From a checkpoint of a small transformer trained on Wikipedia.
Architecture: LayerNorm before each block, learned and rotary positions, no biases in attention or MLP, tied embeddings.
Each number is 200 + 20 x the weight over its row's rms, rounded and kept within 0 to 999. Layers, rows and columns count from 0. The size before them is the row's rms in percent of the matrix's.

# layer 13 attention query, 128x256, rms 0.038, rows 67-72, columns 0-127
081,173,196,193,181,209,186,182,223,199,178,208,240,190,203,188,243,189,180,197,189,225,198,170,161,190,209,205,204,225,172,218,209,212,147,192,197,188,183,210,201,193,226,216,203,201,220,185,205,192,165,166,207,192,223,192,243,205,203,199,206,201,191,196,189,176,157,182,184,194,224,184,214,215,205,190,223,207,240,231,222,229,224,189,190,227,219,220,202,187,202,202,194,168,181,238,222,207,181,209,202,164,162,197,253,203,245,203,215,171,154,214,180,186,195,206,203,198,221,168,215,177,204,162,192,207,172,237,205
079,198,189,203,173,166,214,208,185,219,201,195,206,258,204,186,221,214,183,218,229,183,202,198,230,191,210,207,186,177,212,207,231,235,195,221,224,192,197,203,200,231,215,222,189,215,189,202,221,176,180,183,190,201,192,223,212,209,218,179,193,180,194,225,182,188,157,190,187,217,209,228,180,198,235,189,179,237,199,171,229,151,244,213,209,202,172,195,201,197,183,189,212,208,200,232,190,188,214,193,209,198,157,208,186,200,238,158,189,207,190,209,214,187,227,173,200,222,221,187,189,152,207,189,172,190,186,209,208
086,191,222,204,188,210,214,189,210,212,174,190,209,226,206,196,220,187,208,201,198,175,183,205,200,238,234,205,186,203,167,196,203,187,212,220,207,213,186,241,248,194,198,194,221,235,208,187,225,229,179,172,195,207,224,242,227,186,230,181,173,222,223,200,207,208,201,179,165,212,200,178,215,228,197,198,197,190,199,196,230,177,250,208,223,219,233,195,185,193,197,210,192,235,160,173,186,198,226,211,201,205,165,208,204,243,194,193,209,186,183,234,183,196,215,209,193,161,203,191,232,214,215,211,184,160,202,170,193
095,198,167,229,199,198,197,191,236,174,223,189,181,159,215,154,241,210,198,197,202,200,166,184,264,188,220,203,180,198,217,224,191,217,186,194,238,197,194,218,204,207,237,218,225,206,212,198,211,163,213,214,182,211,211,213,187,220,210,245,207,177,162,225,238,170,176,195,204,207,227,189,197,197,237,167,219,201,195,194,231,193,212,206,204,204,205,229,179,181,190,206,185,198,206,216,198,182,201,216,216,186,203,211,220,168,246,208,180,213,193,192,162,184,185,212,206,195,224,161,214,186,219,212,221,173,186,181,199
094,232,210,204,194,242,174,216,206,214,244,198,218,196,193,176,234,201,209,234,211,195,177,184,223,208,245,215,218,211,224,228,209,204,200,168,228,195,213,216,207,221,194,165,195,203,196,175,211,202,219,212,185,202,206,192,178,164,224,174,223,175,183,219,203,212,236,186,180,164,186,214,190,206,169,215,208,223,184,218,208,176,200,223,206,194,183,210,209,192,203,188,223,204,212,193,209,219,228,217,202,181,187,230,176,216,189,202,187,202,221,204,187,180,211,187,146,212,241,206,154,197,171,189,221,186,171,202,239
094,178,187,186,214,206,222,185,218,180,199,201,220,196,213,232,186,205,172,149,186,202,202,185,190,197,216,221,235,213,183,161,168,195,188,223,172,195,181,210,169,179,227,207,185,190,188,215,193,186,198,220,190,174,230,188,207,209,215,214,184,204,219,200,222,183,187,210,179,214,206,204,199,212,186,185,220,189,192,227,214,214,228,196,205,196,198,191,214,225,224,212,203,173,227,199,221,189,198,214,210,231,259,182,188,182,221,187,207,226,188,200,187,211,199,213,191,213,158,174,203,199,217,191,189,180,197,241,174
# layer 13 attention key, 128x256, rms 0.0347, rows 67-71, columns 0-127
085,206,258,215,222,208,201,205,191,198,220,203,175,208,173,197,188,193,216,226,212,196,205,188,208,209,186,206,205,239,204,213,193,176,219,165,218,207,183,211,203,217,187,189,166,209,179,203,154,213,207,225,189,215,170,173,177,186,189,184,158,209,185,218,186,213,203,185,238,196,158,217,227,212,218,190,192,220,221,219,194,193,178,178,166,202,181,173,208,237,224,181,185,201,227,196,211,236,171,174,187,198,224,184,217,224,200,213,205,201,204,197,161,198,167,241,192,200,174,203,171,218,180,189,198,194,184,222,216
089,243,212,220,201,212,173,189,184,211,189,236,201,216,208,172,175,176,248,225,194,217,217,213,186,204,162,226,186,227,240,169,210,190,191,199,156,204,194,235,176,196,158,214,183,208,175,218,219,198,208,194,234,211,189,219,182,194,217,225,218,181,173,213,200,201,185,215,180,192,173,228,246,172,212,217,215,196,210,176,190,189,213,222,181,192,195,214,212,207,225,187,191,196,226,218,192,205,209,182,207,195,231,198,190,225,230,186,174,200,173,220,180,191,181,199,207,217,172,169,166,165,163,165,182,204,191,208,186
099,178,214,208,178,180,212,196,190,210,162,166,186,200,182,189,175,205,191,207,201,202,206,170,199,230,227,229,185,210,163,203,193,181,226,204,220,224,197,206,192,237,212,218,220,170,214,224,181,210,183,146,157,231,217,208,177,148,144,202,195,209,201,203,184,199,189,204,186,174,190,184,230,217,201,204,166,202,187,228,228,172,183,197,185,173,217,181,232,191,194,201,214,187,189,198,200,219,193,207,176,214,203,189,179,233,197,216,229,192,220,187,193,202,200,182,215,169,227,175,201,234,203,203,177,189,187,203,207
083,216,153,202,182,188,201,208,239,198,162,219,196,174,214,201,253,214,194,204,196,174,195,199,212,196,179,194,211,209,165,209,191,212,218,191,212,182,227,186,210,215,189,217,211,199,209,158,220,195,203,163,178,195,229,192,230,202,190,174,212,192,216,188,245,225,216,192,211,213,208,152,170,217,190,227,198,169,184,199,199,214,222,190,186,203,240,187,193,203,202,227,187,188,194,199,171,200,195,235,200,191,165,181,227,191,203,202,213,198,197,168,220,201,196,184,194,169,203,202,225,202,236,215,177,211,195,208,197
104,182,206,228,162,211,205,189,209,212,224,178,187,211,195,196,192,185,208,206,214,221,199,190,202,178,192,217,177,213,211,238,181,213,165,198,214,218,208,188,185,178,175,181,210,198,202,208,183,194,222,197,177,196,167,175,191,197,182,217,226,220,225,205,197,209,205,199,216,172,206,197,194,215,191,224,215,212,219,221,222,175,179,167,176,208,188,197,198,198,196,185,197,259,199,193,188,224,142,164,170,216,199,218,230,201,182,208,238,170,216,194,203,176,185,237,179,191,222,197,224,240,193,214,212,200,189,170,225